config.yaml
num_hidden_layers: 11
hidden_size: 384
num_attention_heads: 3
num_key_value_heads: 3
head_dim: 128
intermediate_size: 1536
vocab_size: 32768
hidden_act: "tanh_gelu"
norm: "layernorm"
norm_place: "pre"
norm_eps: 1e-05
positions: "learned"
qk_norm: false
attn_scale: 0.0884
bias: "all"
tie_word_embeddings: true
parallel_block: false
init: "normal"
init_std_qkv: 0.0201
init_std_o: 0.0201
init_std_up: 0.0201
init_std_down: 0.0201
optimizer: "muon_variant"
learning_rate: 0.0163
lr_mult_down: 0.7
lr_head: 0.00794
max_grad_norm: 1.0
warmup_steps: 200
schedule: "wsd"
decay_fraction: 1.0
decay_shape: "linear"
final_lr_fraction: 0.0
batch_tokens: 65536
max_seq_len: 2048
doc_mask: true
train_tokens: 349600000
max_steps: 5335
dataset: "wikipedia_en"
Each number is 128 + 24 x the weight over its row's rms, rounded and kept within 0 to 255. Layers, rows and columns count from 0. The size above them is the row's rms in percent of the matrix's.

# layer 4 attention query, 384x384, rms 0.0947, rows 205-222, columns 192-383
size [ 98  97  99  93 100 100 103 106  96 101  96 103 109 100  97 104 102 108]
[[131 143  97 144 172 141 123 131 149 107 116 143 138  95 116 142 136 113 141 167 111 162 126 152 162 143 127 117 172 111  86 157 154 117 157 148 127 139 133 142 143 119  71 143 127 102 109 145 124 136  95  63 205 115 122 125 165 129 121 154 149 129 103  99 113 139 123 130 106 117  97 100 110 125 141 147  91 128 127 120 140 135 113  67 141 129 143  94 109 137 128 101 104 161 178 120 139  93 160 116 115 120 144 129 108 111  80 122 131 143 136 156 160 136  86 128 130 143 139 150 158 131 131  98 146 111 144 103 160 119 130  67 192  95 183 126 129 157 142 124  81 138 158 127 107 104  96 117 152 158 206 156  95 125 100 138 151 133 186 144 119  72 118 117 153  97 150 137 142 123  72 137 114 128 142  89 106 104 110 130 159 138 125  94 123 131 143 136 166 150 126 151]
 [123 129 113 141  57  99 109  60  93 127 134 161 117 103 120 100 125 124 155 113 109 108 174 105 100 106 138 107 119 138 135 160 121 118 124 139 103 161 135 112 134 113 131 134  66 105 146  67 106 128 145 127  92 123 144 149 138 193 142 155 105 134 128  94 153 159 130 169 123 131 147 113 113 133 154 128 163 137 140 122 135 144 113 142 178 107 148 146 137 158 125 128 151 138 126 171 152 111 109 131 140 179  81 147 163 137 163 134 114  95 122 117 121 102 138 114 133 124 175 121 102  99 118 114 140 130  97 128 156 121  93  98 127 104 135 127 143 126 132 119 103 181  96 150 121 102 148 101 126 120 108 117 133 146 171 117 136  94 116 102 151 122 113 121  92 168 146 133 147 107  87 127  98 120 122 148 124 117 125 119 116 158 146 148 133 120 109  82 114 156 122  92]
 [141 130 130 138  68 105  77 111 116 104 149 121 167 113 178 126 156 166 136 144 123 101 108 128  82  88 140 131 112 118 122 162 144 101 101 106 155 123 158 145 173 108 130 113 174 141 118 136 152 111 104 179 120 137 126 128 128 127 120 153 103 107 133 100 132 135  57 145 145 148 127 142 120 146 165 137 138 138 111 174 143 139 109 137 131 150 138 139 153 131 141 149 115  94 118 189 142 156 115 107 121 122 104 141 150 110 126 150 141 140 162 127 148 110 162 169 147  96  90  88 123 121 123  93 134  65 145  87 145 110 112 100 180 136 152 115 131 109 130 142 111 133 119 134 118 131  96 119 103 122 140 106 135 178 132 171 145 143  99 103 163 130 155  71 118  70 143 131 158 138 134 117 122 103  86 157 128 165 144 114 109 116 137  77 116 145 157 148 119 103 150 148]
 [122  97  90 138 145 133 142 162 115 137 107 137  76 106 116 142 127 158 133 156 128 133 146  78 137 135 149 109 115 127 130 127 139 122 150 101 149 154 137 123 131 108 134 115 106 130 143 129 129 106 127 151 146 146 156 159 147 160 142 135 116 129 105 111  93  83 122 178  69 129 126 128 135 119 176  87 131 123 133 127 135 139 120 145 131 122 154 114 112 130 164 123 113 115 109 120 185 119 122 121 144 147 124  83 156 132  98 131 128 153 153 131 119 120 176 151 149 150 135 164 104 155 112 127 130 149 164 103 144 114  93 113 131 143 148 106 130 166 159  94  86 125 162  91 135 138 136 113  91 114 182 151 154 147 120 120 108 111 122 130  85 180 152 111 107 165  97 137 108 124  80 130 150 177 141 106  95 122 118  56 107 115 132  80  92 129 139 115 118  79 139 151]
 [182 132 153 184 153 118 109 133 162 100 123 128 154 148 129 115 110 123 141 116 177 133 120 126  91 161 148 140 116 103 123 133  88 144 144 161 115 142 123 118 144 163 101  90 157 129 122  94 120 112 155 154 100 100 114 104 127  94 147 138 153 181 135 194 136  91 174  94 135 169 134 117 141 135 136  99 150 112 114 156 129 104 144 144 108 153 131 155 100 105  97 116 145 115 117  86 143 182 107  96 116  73 108 133 133  90 140 168 167  86 159 101 150 121 102 139 102 144 152 132 134 155  99  85 109 144 140 159 126  81  87  98 112 144 145  94 106 118  44 133 144 110 159 196 132 137 152  77 123 148  87  97 154 137 110  80 134 119 131 132 140 149 123 144 133 139 113 154 111 183 176 130 149 115 120 134 140  94 142 133 152 126 130 110 108 128  94 130 149 104 114 130]
 [151  94  97 112 115 134 123 134 142 118 102 105 116 130 125  90 163 120 172 147 110 117 106 170  73 128 126 129  63 113  92 156 130 112 120  89 113 138 122 138 154 117 166 100 106 132 135 110 101  81 179 138 121 107 126  86 128 130 164 118 106 106 126 155 156 165  98 166 113 128 150 127 155 132 148 113 144 148 143 120 172 115 114 138 124 148 156 121 134  89 137 101 131  91 150 121  93 153 146 103  92 115 117 127 117 102 134 112 116 176 135 124 175 104 141 151 102  94 144 148 101 172 145 141 135 107 144  80 146  87 121 102 130 117 117 138 122 105  71 137 129 163 180 134 201 136 121 115 158 117 141 119 133 145 119 144 142 138 115 130 112 135 134 101  81 149 153 119 156 144 120 140 128 144 149  88 129 134  99 119 102 138 150  74 148 144 186 129  98 121 146 121]
 [113 142 141 158 130 149  85 148 169  98 137 127  92 117 160 155  96 158 147 107 122 110 135 141 121 144  94 126 136 152 144 111 117 115 142 137 127 175 139 135 112 119 112 149 165 139 112 178 102 111  94 135 119 140 123 135 159 134 130 160 144  89 133 118 113  57 138 138 126 190 110 103 157 133 134 124  92 137 129 165  78 144 141 132  96 103 124 115 156 109 156 120 174 129 142 130 126 146 112 109 136 124 147 120 112 140 160 165 101 123 126 103 145 116 111 147 133 143  86 120 139 128 159 155 163 146 103 148 152  82 115 150 108 107 172 131 158 136 126 132 113 108 118 148 104  72 145 171 110 149 153 149 117 125 119 146 126 103  96 146 169  91 109 120 112 167 126 149  96 140 148 109 120  94 109 132 159 109 159 102  76 129 151 160 158 136 120 137 141 102 148 135]
 [147  92 122  88 205 131 146 130 124  85 116 141 146 159 161 129 153  95  98 140 148 116 127 146 147 143 144  96 165 118 131 108 115 159 115  95 121 123 133  87 119 137 119 100 104 124 115  96 157 110 114 100 136 157  89 140 110 124 128  96  80 115 149 146  95 109 124 120 127 128 142 124 117 120 141 133 112 131 132 127 129 176 160 122 100 143 152 115 147 118 160 138 136 116  69 112 129  87 122 123 119 117 117 180 135 114 127  95 112 181 120 156  77 106 162 115  98 163 116 153 122 102 110 160 145 164 149 138 152 154 155 149 144 148 147  90 115 143 133 193 190 105 134 113 151 135 107 123  89 105  78 139 152 124 116 140 126 157 116  93 142 135 113 171 132 122 127 101 134  97 133 107 128  81  98  90 117 112 125 127 134 139 134 138 109 189 129 140 206 105 148  96]
 [117  93 101 149 134  96 159 127 147 136  76 135 142 136  93 123 136 155 107 173 171 129 145 110 152 135 137 114 136 106 112  88  95 125 168 165 123 115 116 154 138 156  74 136  75 118  61 151 149 117 154 137 117 127 103 147 141 130  97 137 122 139 154 141 122 147 158 138 129 136  92 115  94 121 111 113 101 120 119 111 142 142  98 125 125 138 105  90 123 168 106 112 149 140 139 152 108 140 115 136 146 160 163 167 101  78 143 127 116 137 139  85 113 114 111 168 107  90 107  99 120 128 131 119 120 153 120 135 156 128 113 120 122 111 119  65 120 143 106 161 138 172 148  73 135 128  95 144 104 122 136 117  99 137 116 132 130 119 147 123 184 135 132 143 110 163 157 122 103  95 120 147 144 137  80 138 121 141 167 109 168 107 156 140 118 138 146 130 171 116 115 147]
 [141  90 132 165 126 108 116 112 138 147 132 109 152  59 129 114 127 116 117 142 101 104 128 109 133 150 123  95 156 107 104  95  91 148 132 125  95 129 156 129 115 123 112 162 151 133 149  98 131 125 140 129 109 150  99 124 140 130 138 146 126 118 128  93 146 107 136 132 148 145 146 101 141 153 158 125 131 114 155 134  91 163 150 169 135 131 118 134 165 114 146 100 151 161 129 148 112 174  67 108  94 128 138 132 164 160 135  83  57  84 142 105 146 142 119 112 151 110 133 169 134 106  83 135 142 142  96 128 114 111 106 121 102 108 135 129 173 138 120 121 121 106 116 163 117  99 120 146 135 133 140 136 127 146 185 105 133 106 163  86 166 131 126 132 126 125 155 110 150 124  97 148 152 111 122 177 141 132 114 156 111 127 161 186 142 141 173 133 129 142 163 132]
 [157 160  98 109 108 159 110 154  63 106 111 144 159 143  87 118 140 140 141 142  81 126 124 141 151 155 136 104 163 124 167 142  92 107 117 133 145 132 124 122 152 163 143 163 147 124 181 119 104 153 133 110 180  92 118 135 147 134 110  94 120 127 120 157  91 149 119 113 159  93 144 105 156 174 165 108 169 154 123 126 169 121  89 132 129 159 147 113 101  86 144 137 123 135 170 137  78 130 114 107 119 145 137 127 100  86 142 136 125 113 133  88 106 117 139 123 117 133 143 156 137 140 116  90 182  86  92 119 132 114 147 170 157 114 121 141 132 147 114 107 154  70 156 144 133 164 136 143 163 127 144 167 113 136  84 115 135 112  92 149 113 123 104 140 118  72 138  89 125 132 168 126  94 138 125 154 128  98 128 142  98 122 158 137 121 106  94 148 116 139 115 123]
 [127 116 111 106 116  90 146 119 117 119 110 128 130 123  97  82 130  88 161  95 102  86 126 126 175 121 153 140 121 128 103 126 131 157 156  85 133 151  92 109 144 121 158 116 143 143 167 128 136 115 186 145  89 123 133 154 120 147 153 182 116 154 141 137 126 128 124 134 133 155 144 115  96 177  97 111 112  97 127 128 128 109 140 112  99 143 160 140 128 101 129 101 146 120 112 133 165 132 111 100 116 173 150 120 145 127 102 155 148 124 141  79 151 116  92 149 186 138 160 133 124 152 151 115 132 126 109  93 141 180 129 137  88 114 109 115 147 111 133 137  83 121 122 131 120 111 126 142 108 162 119  80 158 122 125 134  97 159  94 135 125 129 105 121  96 123 140 124 117 116 156 182 140 138 221 124 130 123 143 144 120 109 117 141 137 121 131 124 101 133 140 114]
 [134 148  98 119 120 132 138 151 128 129 116 172 110 108 119 126  76 125 145 121 141 153 131 141 124 120  69 115 141 120 164 135  96 100 143 156  99 152 126 161 141 119 104 174 138 140 140 151 183 129 133  88 149 151 133 102 114 141 149 125 115 141 131 127  81 158 132 138 125  96 139 123 164  91 140 120 120 190 134 160 128 115 167 115 111 147 133 103 114 148 142 137 148 158 147 178 174  70  93 120 118 105 101 114 134 118 125 148 136 124 116 128 131 103 117 147 110 114  66 125 122 135 163 122 168 140 114 115 143 172 150 162 138 138 161  94 109 125 119 145 146 142 107 136  96 107 136 122 154 120 141 135 121 119  95 173 143 149 118 117 177  73 134 133 136  94 116  98  99 127 122 164 127 140 121  99 128  60  68 120 140 130 113 106 134 122  96 107 138 106 117 114]
 [110 114 116 102 104 169 110 123 145 118 108 169 152 114 122  92 105 146  92 128 118 125 129 103 148 135 132 122 127 142 198  80 118 147 167 109  93 137 106 146 129 107 112 154 115 102 113 139 123 138 135 128 117  94 108 171 133 128 158 148 126 115  95 126 135 139 145 134 154 118 106 144 163 138 128 124 158  98 130 158  85  75 102 154 128 124 184 160 114 124 113 136 141 180  99 121 154 145 127 108 115 155 138 135 147 152 162 133 138  97 184  99 114 111 120 141 171 191 147 149 123 100 106 131 132 174 160  91 108 138 125 102 160  96 130 109 131 156 110 130 153 135 129 111 119 148 119 116 123 118 133 130  94 146 166 153  95  71 131 121 126 106 111 142 139 123 132 135 101 125 147 167 125 115 147 114 115  89 134 136 145 105 146 137 155  89 110 116 130 113 139 163]
 [103 100 113 139 135 129 141 140  79 149 110  91 121 171 184 145 171 152 121 155 118 115 165 161 115 124 125 130 120 100 133 148 165 148 125 141 138 119 122 128 142 114 154 104 122 106 128 121 104 155  97 160 107 113 154 147 124 143 136 150 137 153 129  77 103 124 133 135 150 120 110 151 149 144 142 119 107 109 121 143  79 146  98 131  86 131 155 106 126 104  96 160 103  99 116 129  81 120  60 120 115 139 131 115 143 142 138 128 129 133  85 123  97 152 156  76 128 162 144 141 140 112 130 146 112 103 108 128 112  94 116 149 122  95 105 137 157 155 145  95 109 130  87 178 107 125 148  89 119  89 159 110 116 135 111 144 115 128 111 115 144 162 120  96 119 125 150 130 174  91 147  95  95 159 180 134 104 149  55 144 151 145 157 142 127 142 138 102 111 140 162 120]
 [125 127 142 130  53 106  98 100 119 134 130 145 131 128 137  92 129 129 127 135 123 121 102 178 125 126 172 125  97 109 133 137 138 179 111 150 114 114 103 120 102  99 131 104 113 118 150 135 141 118 118 129  65 119 159 119  94  92 147  67  74 121 153  92 160 112 121 139 145 141 153 118 126 170 155 103 120 143 106 107 116 131 130 119 119 114 135 148 105 116 173  88 111 162 156 108 126 129 115 150 140 109 140 156 132 184 139  99 108 161 129 119 157 143  98 123 120 150 113 128 112 151 118 116 169  65 154 153 159 102 126  78 119 134 129 151 119 100 123 110  99  98 152 145 168  97 119 152 133 167 116  88 168 153 138  96 100 120 143  93 123 147 133 125 168 157 208  66 142 128 123 104 106 133 154 156 169 110 124 104 140 132  99 117  99  99 127  86 130  90 180 127]
 [117 106 122 125 124 161 129 105 102 112 149 140 137 148 111 117  96 118 119 120 126 111 135 138 123 142  90 146 108 126 149  86 109 137 110  70 162 120 165 125 110  94 160 103 144 148 112 124 146 118 153 179 130 125 144 104 148 156  86 130  87 169 145 121 113 122 145 155 124 153  97 169 147 135 135 151 125 133 123 101 118 128  81 118 134 111 116 168 149  89 141 138 148 135 158 147  91 133 105 152 123 140 113 100 113  95 129 160  92 159 160 154 161 137  90 142 117 125 145  87 123 149 156 119 128 125 115 100 107 118 142 126 157 147 131  97 149 111 111 134 150 116 143 106  81 137 112 129 106 133 110 175 125 109 144 113 171  89 120 148 123  88 146 101 142 157 133 127 133 147 166 109 171  94 145 145 116 153 100 113 120 146 156 122 122 104 104 144  87 114 134 156]
 [132 135 137 112 128 153 153 140 165 131 118 100 138 122 138 121  89 144 119  87 103 122 130 137 139 154 142 129 129  74 116 117 150 112 107 154 124 144 126 108 144 128 145 122 161 103 112 102 106 132 170 155 136 128 165  83 150 152 126 109 139 150 126 135 154 177 134 131  75  92 112 175 104 155 125 102  86 155 116 148 119 114 158 159 117 104 168 144 158 135  74 112  77 149 114 137 157 122 140  83 118  78 120 102 159 134 106 168 134 132 149  94 131 119 126 151 156 137 125 141 148 102 121 120 154 119 120 111 152 147 153 154  98 143 123 171 174  87 169 131 142 173 157 114 106 142 129 158 130 131 122 102  93 127 100 117 177 153 133 101  99 144 119 115 108  90 164 197 173 125 106 145 115 150 145 167 155 130 195 112 165 147 166 130 133 133 127 135 133 112 119 109]]
# layer 4 attention key, 384x384, rms 0.0875, rows 205-222, columns 192-383
size [ 96  98  96  92  98 104 100  96  96  99  99 102 102  98  96  99 103 105]
[[ 73  83 130 113 141 178 126 189  69 153 123 124 148  88 146 120 101  93 138 137 154 163 146 101 153 124  83 124 122 143 154 164 121  97 145 163  95 126 154 122 128 119 112 144  94 158 122 123 123 140 135 169 135 158 133 124 104 132 128  91 106  89 114 136 169 115 128 171 139 145 139 132 149 109 120 128 108 171 112 125 162 109 137  78 170 134 141  95 125 121 142 168  95 136 141 137 129 104 136 108 101 111 143 133 150 122 126 142 123 141 173 162 141 156 116 132 112 126 122 115 122 116 113 115 115  84 118 143 170 142 128 100 122  81 144 111 116 130 163 125 124 175 126 108  92  99 127 141 147 167 123 136 146 125 131 121 171 115  81 157 135 162  97 155 130 141 132  98  82 169 139  84 126 153 127  80 112 138 105 124 127 143 146 116 128 130  88 141 128 134  97 143]
 [ 84 151 128 142 133  82 156 111 180  94 109 148 131 101 132 107 140 132 146 145 136 119 121 110 137 102 121 136 120 118  61 173 114 100 158 178 152 153 126 127 167 111 131 132 107 138 139 150 102  90 122 134 100 167 147  91 161 171 139 101 121 126  89 150 159 134  99 113 132 146  80 123 112  88 153 117  90 123 146 182  98 137 140  79 126 137  96 126 119 103 108 120 168 116 134 117 181 123 121 105 162 110  97 128  88 125 128 102 131  82 125 144 116 165 158  85 148 151 155 136 101 129 155 134 145 155 159 134 124 157 135 128 202  95 106 119 135 147 152 137 174 144 132 145 104 170 120 156 113  97 107 138 131 126 108 133 142 105 142 119 109 127 159 126  81 129 114 162 113  93  85 135 137 146 136 132 165 123 146 132 107 145 112 111 137 102 164 120 125 110 132 151]
 [108 114 152 165 109 172 119 152 113 162 190 132 116  88 152  99 135 124 135  96  70 140  91 162 108 128 133 110 102 131  86 105 184 189  75 119 150 131 163 139 107 155 128 137 136 134 142 148 122  91 109 110 101 128 135 174 126 110 114  89 114 144 126 158 108  83 164 108 145 171 134 119 107 135  94 100 148 127 131  66 115 141 138 111 135 140 155 123 115 133 143 129 146 118 131  63 151 145 141  61 149 114 113 118 127 105 119 131 166 109 109 112 165  93  97 132 121 126 128 125 141 151 136  93 112 109 157 132 147 155 106 163  79  98 148  83 165 155 118 135 127 141 124 120 145 154 137 119 138 131  83  79 135 133  76 123 105 158 172 126 132 124 126 113 133 109 121 114 159 102 155 131 122 122 144 100 138  95  83 134 117 123 136 164 183 117 163 122 103 127 148 124]
 [101 173 150 100 128  89 160 153 122 202 130  95 165 156 128 120 107 117 120  93 144 148  90 120 153 148 179 111 114 109 163 135 142 135 142 114 116 119 141 113 122 127 161 144 112 129 132 111 137 133 177 153 108  98 104 148 155 140 120 144 108 119 154  94 118 122  87 113 140 130 146 129 128 128 118 149 122  89 141 146 161 133 134 130 159 104 128 162 142 139 131 128  93  93 110 176 145 119 106 145 110  99 114 120 143 144 141 138 165 173 116 132 143  99 151 112 153 147 139 171 112 132 134  79 140 117 126  83 124 124 112 105 132 121 155 114 108 100 160  94 120 143 134 168 123  87 155 157 129 125 141 141 189 136 109 156 120 133 126 113 108 116 147 119 107 120 142 142 141 117  71 147 104 146 120 151 151 151 144 113 164  91 145  92 157 120 142  99 122 122  59 113]
 [121 100 132  84 142 147 141 161 163 107 159 119 111 154 131 107 127 137  94  67 135 122 118  98  92 137 125 139 150 137 174 108 164 152 157 137 175  90 129 141 115 122 148 122 150 140  98 118 114  81 146 139 125 103 125 108 171 130 139 150 153 113 151 132 136 130 162 113 106 109  92 122 166 156 124 117 133 154 127 107 173 142 141  80 105 186 112 113 154 127  77 113 123  82 139 126 136 103 113 129 150 128 133 142 169 151 111 139 160 101 140 131 149 144 140  69 138 174 152 110  84 116 105 155 142 157 119 114 138 170 113 128 171 117 159 133  89 142 138 160 164 126 106 128 122 110 121 160  92 150  82 154 129 158 130  96 116 165 112 113 151 128 143 120 124 120 119 133 185 138 157 151 157 157  93  85 108 131 129 157 143 141  92 123 146 100 145 162  92 104 132 115]
 [145 131  73 160 100 146 185 111 136 137 106 140 153  80 111 115 108 173 142 113 138 146 106 118 105 123 147 114 134 119 134 146 153 123 161 137 129 128 122 128 120 136  74 131 144 139 118  84 118  99 148 180 172 114 144 142  96 120 132 168 124 104  92 149  88 171 127 108 137 111 145 141 127 122 131 116 111 119 120  91 155 118  93 109 119 143 147 116 132 136 113 117 168 128 136 138 128 108 151 106 160 116 165 105 143 115 151 158 165 116 141 113 184 161 131  94 130 141 145 110 104 162 128 125 117 117 126 148 155 131 123 108 139  97 136 164 152 146 122  88 153 138  99 162 123 145 130 134  99 148 186 161 133 128 153 125 168 130 153  98  98 119 167 102 102 128 166 122 120 103  86 110 146 145 149 115 142 152 148 144  96 128 175 124 127 123 124 166 125  90 129 142]
 [112 114 152 149  82 134 169 145 143 150 124 121 151  92 119 121 154 124 108 106 122 130 144 135 147 134 132 159 101 102  76  84 171 138 145  87 120 133 126 130 138  95 134  84 149  99 110 141 128 106 116 128 116 136 138 123 150 150 121 100 160 148 131 112 116 101 127 135 181 104 128 129 142 121  95  95 161 150 146  77 156 121 168 139 127 129 153 125 130 143  98 156 147 161 108  94 166 139 119 140 141 107 104 145 130 147 120 144 147 157  87  95 174  93 113 152 152 128  98  89 133  96 172 141 134 170 174  99 134 103 145 122 190 141 148 137 116  76 156 127 131 105 110  94 128  74 168  98 117 128  95 130 123 116 166 129 116 134 114  90 102 124 132 107 162 117 133 139  96 121 153 145 122 117 124 117 113 134 166 128 109 140 118 100 167 125 147 189  97 131 123 107]
 [155 133 114 110 110 182  66 143 109  92 125 113 146 130 123 166 166  87 191 105 117 135 125 128 114 155 131 125 112 159 155 105 143 143 166 112 149 186 137 148 112 190 135 129 143 119 128 134 147 129 120 138 113 156 140 124 106 102 141 142 131 137 114 108 147 104 137 108 157 109 147 148 116 131 122 138 175  87  93 133 134 160 148 128  98 149 160 121  88 101 134 131 142  83 163 111 140  80 150 151  92 152 119 117 140 127 109 107 132 171 155 116  84 102 123 126 102 124 128 118 115 115 130 122  92  98 114 126 108 129 122 115 142 112 134  99  91 157 113 137 152 109 119 127 159 168 124 154 144 155 111 161 140 125 128 161 115 120 189 126 134 154 117 161 153 104 118 129 139 116 134 122 139 102 113 121  78 135 154 149 137 113 134 112 144  84 148 136 168 142 115 137]
 [127 155 157 119 134 118 137 109 112 103  95 113  84 108 149 148 154 166 141  98 110 141 149 149  71 139 122 138 115 130 119 154 148 127 126 147 122 117 137 100  81 157  90 148 144  92 125 103 142 122 158  96  88 151 150 135 131 100 137  81 117 158 119 126 137 135 114 100 111 157 118 155 143 107  96 138 129 126 116 141 140 135 120  84 134 167 157 103 116 118 146 111  73 117 175 109 161 116 135 165 130  95 105 145 127 133 128  82 135 129 140 148 120 104 134 131  82 137 106 104 115 129 102  67 145 128 118  83 197 136 130 134  92 152  92 148 143 120 121 139 117 196 135 102  83 134 108 126 131  98 128 135 148 149 167 157 111 123 170 155 102 138 107 103 171 135 108 150  79  69 136 156  91 105 120 155 116 105 101 163 159 126 131  88 107 135 117 155 109 118 142 102]
 [148 128 129 149 149 106 108 109 172  96 128 114 110  73  85 181 137 135 104 136 100  88 143 175 125  89 130 120 140 143  98  76  87 144 147 124 126 140 113 114 104 154 153 151 129 100 136 168 121 161 104 166 127 138 176 127 116 164 103  85 148 130 109 138 161  71 167  99 140 170  89 114 114 116  92 147 104 130 134 133 114 134 142  98 125  87 150 143 179 116 127 141 158 117 157 100 125 151 110  98 140 101 149 116 163  71 166 123 113 152 109 131 121 129 161 145 114 105 169 168 158 119 115 111 100 109 120 136 163 130 158 142 153 100 142 150 148 116 125  88 121 149 100 156 129  91  80  58 100  98  94 121 121 131 137 153  90 146 109 126 124 120 142 142 121 136 150 124 121 142 121 112 109 120 178 135  85 122 150 141 118 170 124 160 179 127 129 125 140 120 110 138]
 [120 131 104 112 119 132 165 143  77 124 157 116 164 138 110  95 100 125 105 115 124 110  84 153 137 116 101 104 170 151 119 108 140 132 146 116  94 115 131 145 115 121 146 124 118 161 175  93 122 146 164 140 117 162 125 130 140 112 115 128  95 117 128 101 104 151 105 126  81  94 137 142 123 144  79  94 121 125 100 133 106 116 149 147 175 114 100 103 100 111 108 125 148 147 107 135 141 164 119  89 124 185  98 113 195 116 133 125 113 156 113 110 166 130 111 136 103 104 173 134 132 152 155 144  89 118 142 123 145 138 141 132 169 116 128 144 144 109 144 118 152 140 135 131 156 183  71 105 122 114 140 134  87  88 130 185 115 158 126 106 133  95 127 132 136 138 136 116 155  89 108 108 138 115 143  84 168 119  92 127 156 149 111 121 110  82 110 126 133 143 113 107]
 [120 133 122 150 126 160 139 129 163 119 150 136 149 137 117 125 133 106  92 127 143 109 123 129 126 134 113 129 135 158 134 193 111 140 127 122  96 113 126 133 187  82 106 126 104 125  96 102 140 105  75 119 133 113 117 124 106 111 119 173 173 103 160 116 158 167 147  88 129 182  76 113 122  94 116 159 134  91 109 146 123 120 131 140 113 139 143 142 179 165 131 147 160 127 155 174 138  87 138 159 131 105 153 131  89 148 113 154  84  84  95 112 169 128 102 104 119 100 121 126 124 114 105 131 112  97 107 126 129 113 124 115 156 111  86 129 137 160 138 111 132 127 124 115 114  94 101 109 175  93 168 115 101 127 128  97 101 149 123 126 144 128 133  95 135 136 153 132 131  95 139 130 162 185 133 113 104 157  90  90 116 146 117 176 105  88 125 105 170 141  99 132]
 [100  87 114 133 183 161  75 134  84 159 151 139 126 140 155 120 152 138 144  99  99 134 111 162  84 142 151 139 142 134  95  75 128 117 129 137 145 144 144 133 104 130 149 137 160 106 143 170 142 176 144 158 118 132 127 148 145 166 130 108  88 135 162 125 142  85  94 120 137 120 150 113 164 146 139 136 133 102 130  89  80 108 170 130 164 168 141 129 129  87 148 161 115 121 138 127  69 177 107 143  94  82  99 169 113 111 107 155 184 103 113 150 177 113  89 151 116 168 120 135 123 129 111  97 173 111  89 111 148 139 168 160 115 131 132 149 106 108 189 130 122  97 138  57 132 118 130 122 170 128 120 123 183 127 159 137 144 108 126 136 109 123  68 167 107 105  81 131 118 145 155 108  88 118 151 151 104 136 147  97 135 124 172 122 127 142 134 129  81 175 114 135]
 [131 116 114 109 152 114 129 157 145 169 136  95 134 112 143 122 118 125 110 161 142  99 122 128 125 142 110 178 120 135 105  86 137 156 131 117 157  99  99 141 145 155 132 119 106 121 150 157  84 100 108 108  74  78 138 109 125 138 120 100 150 118 171 152 137  91 111 104 122 114  87 140 142 132 144 159 141 138 134 153 150 137  97 156 137 102 144 154 147 181 120 141 152 148 111 121 149 139 118 141 115 131  93  90 133 104 105 119 141 133 108  94 133 142 170 136  94 104 111 153 134  94  90 179 117 153 132 120 123 141 127 113 150 121 125 157 138 161 123 118 169 104 142 125 105 145 109  81 150 117  96 122 148 105 132 156 154 127 116 123 145 122 107 152 131  97 163 142 116 123  89 115 160 157 144 156 137  95  85 123  89 164 119 116 106 104 116 122 114 128 120 182]
 [128 138 171 143  97 116  98 100 162 109 108 149 125 137 114 123 126  95 131 177 123  94  91  95 169 128 157 146 121 104  99 129 117 161  81 155 103  85 139 166 153 107 141 166 126 111 138 115 144 150 103 149 149 144 131 124 117 100  93 138  93 127  98 134 157 160 168  76 132 156 102 149 138 155  93 120 143 134 120 152  96 106 105 156 154  73 117 125 163 135 118 112 135 135  85 154 137 133 144 134 119 150 153 137 125 106 145 155 139 156 131 180 108 115 127 171 134 113 103 136 120  98 111 131  95 100 129 126 117 134 136 113  94  97 109 174 124 156  87 106 118 140 107 102 153 163 137 149 101 145 122 113 118 111  74 155 121 149  93 139 126 162 139 136 130  96 120 156 113 151 117 141 125 119 107 150 152 129 109 154 101 111 122 161 167 119 168 104 147 141 114 128]
 [179 129 134 126 115 112 119 133 129  74 122 169 128 110 100 127 166 102 111 123 106 111 102 154 124 133 130 146 106 111 126 185 181 110 105 133 151 119 142  89 119 122  81 146 149 146 121  96 153 132 151 142 121 127 120 129 123 108 161 113  86 131 182 148 129 148 117 115 115 136  92 101  90  86 155 132 128 104 114 138 135 148 130 124  73 141 118 134 136 118  89  98 157 188 152 103 123 154 107  86 129 127 132 100  85 138 169 100 153 107 114 103 186 168 153 107 152 127 115 146  87 126 112 188 118 138 118 143  99 133 109 125 159 126 114 177 128 118 118 137 135  95 157 128 128  62 103 119 142 125 118 123 108 177 109 105 115 134 136 149 182 157 160 102 113 140 143 146 151 171 110 109 135 156 118 124 105 136 132 102 139 132 165 121 110 116 169 116 145 113 145 127]
 [135  80 169 113 174 128 151 115 148 112 124  84 133 163 125 120 146 137 116 146  99 132 126 129 150 180 117 175 128 122 107 130  75 143 130 105  91 157 122 117 124 136 118  83 117 135 148 115 133 115 136 156 125 107 155 111  75 118 105 132 149 137 146 121  64 140 149 155 163  97 124 160 111 157 123 129 110 146 136  88 142 120 123 133 123 163 131 131 153  86 106 126 169 107 156 106 116 157 125 117  91 147 131 121 164 119 130 144 133 146 127 138 122 138 129 155  94 157 124 145 107  71 147 119 158 127 150 164 156 111 142 122 147 131 153 118 161 107 113 132 140 144 141 112 137 139 115  90 129 140 109 157  89  84 139 119 116 150 130 106 149  87 152 119 127 144 125 133 131 162 139 167 132 109 181  96 150  93 145 126 122 138 135 162 103 155 108 135  56  81 127 120]
 [166 107 136 133 121 150 157 143 146 114 136 149 150 137 154 151 110 111 111 129 114  69 183 158 107 180 135 117 140 141 132 138 133 147 110 107  96 154 140 169 106 118 155 132 133  86 110  95 131 130 133 121 117 109 109  96 101 105 137 124 162 113 159 114 115 183 129 126 120 110 147 155 154 147 130 109 140 123 122 111 137 146 139 134 110 122 142 136 121 137 146 127 123 138 127 123 167 135 139 121 141 139 159  87 133 165 124 144 134 128 150 135 115  95 153 148 163  84 114 130 108 107 148 143 143  82 100 112 143 131 160  92  81 141 108  95 111 112 118 114 188 177 105 133 158 154 126 113 133  40 116 112 133 136 118 129  87 144 136 139 151  73 107 150 153 142 132 151 109 171 142 131 119 112 178 131 194 144 135 152 124 135 146 170 114  98 106 154 107  93 103 132]]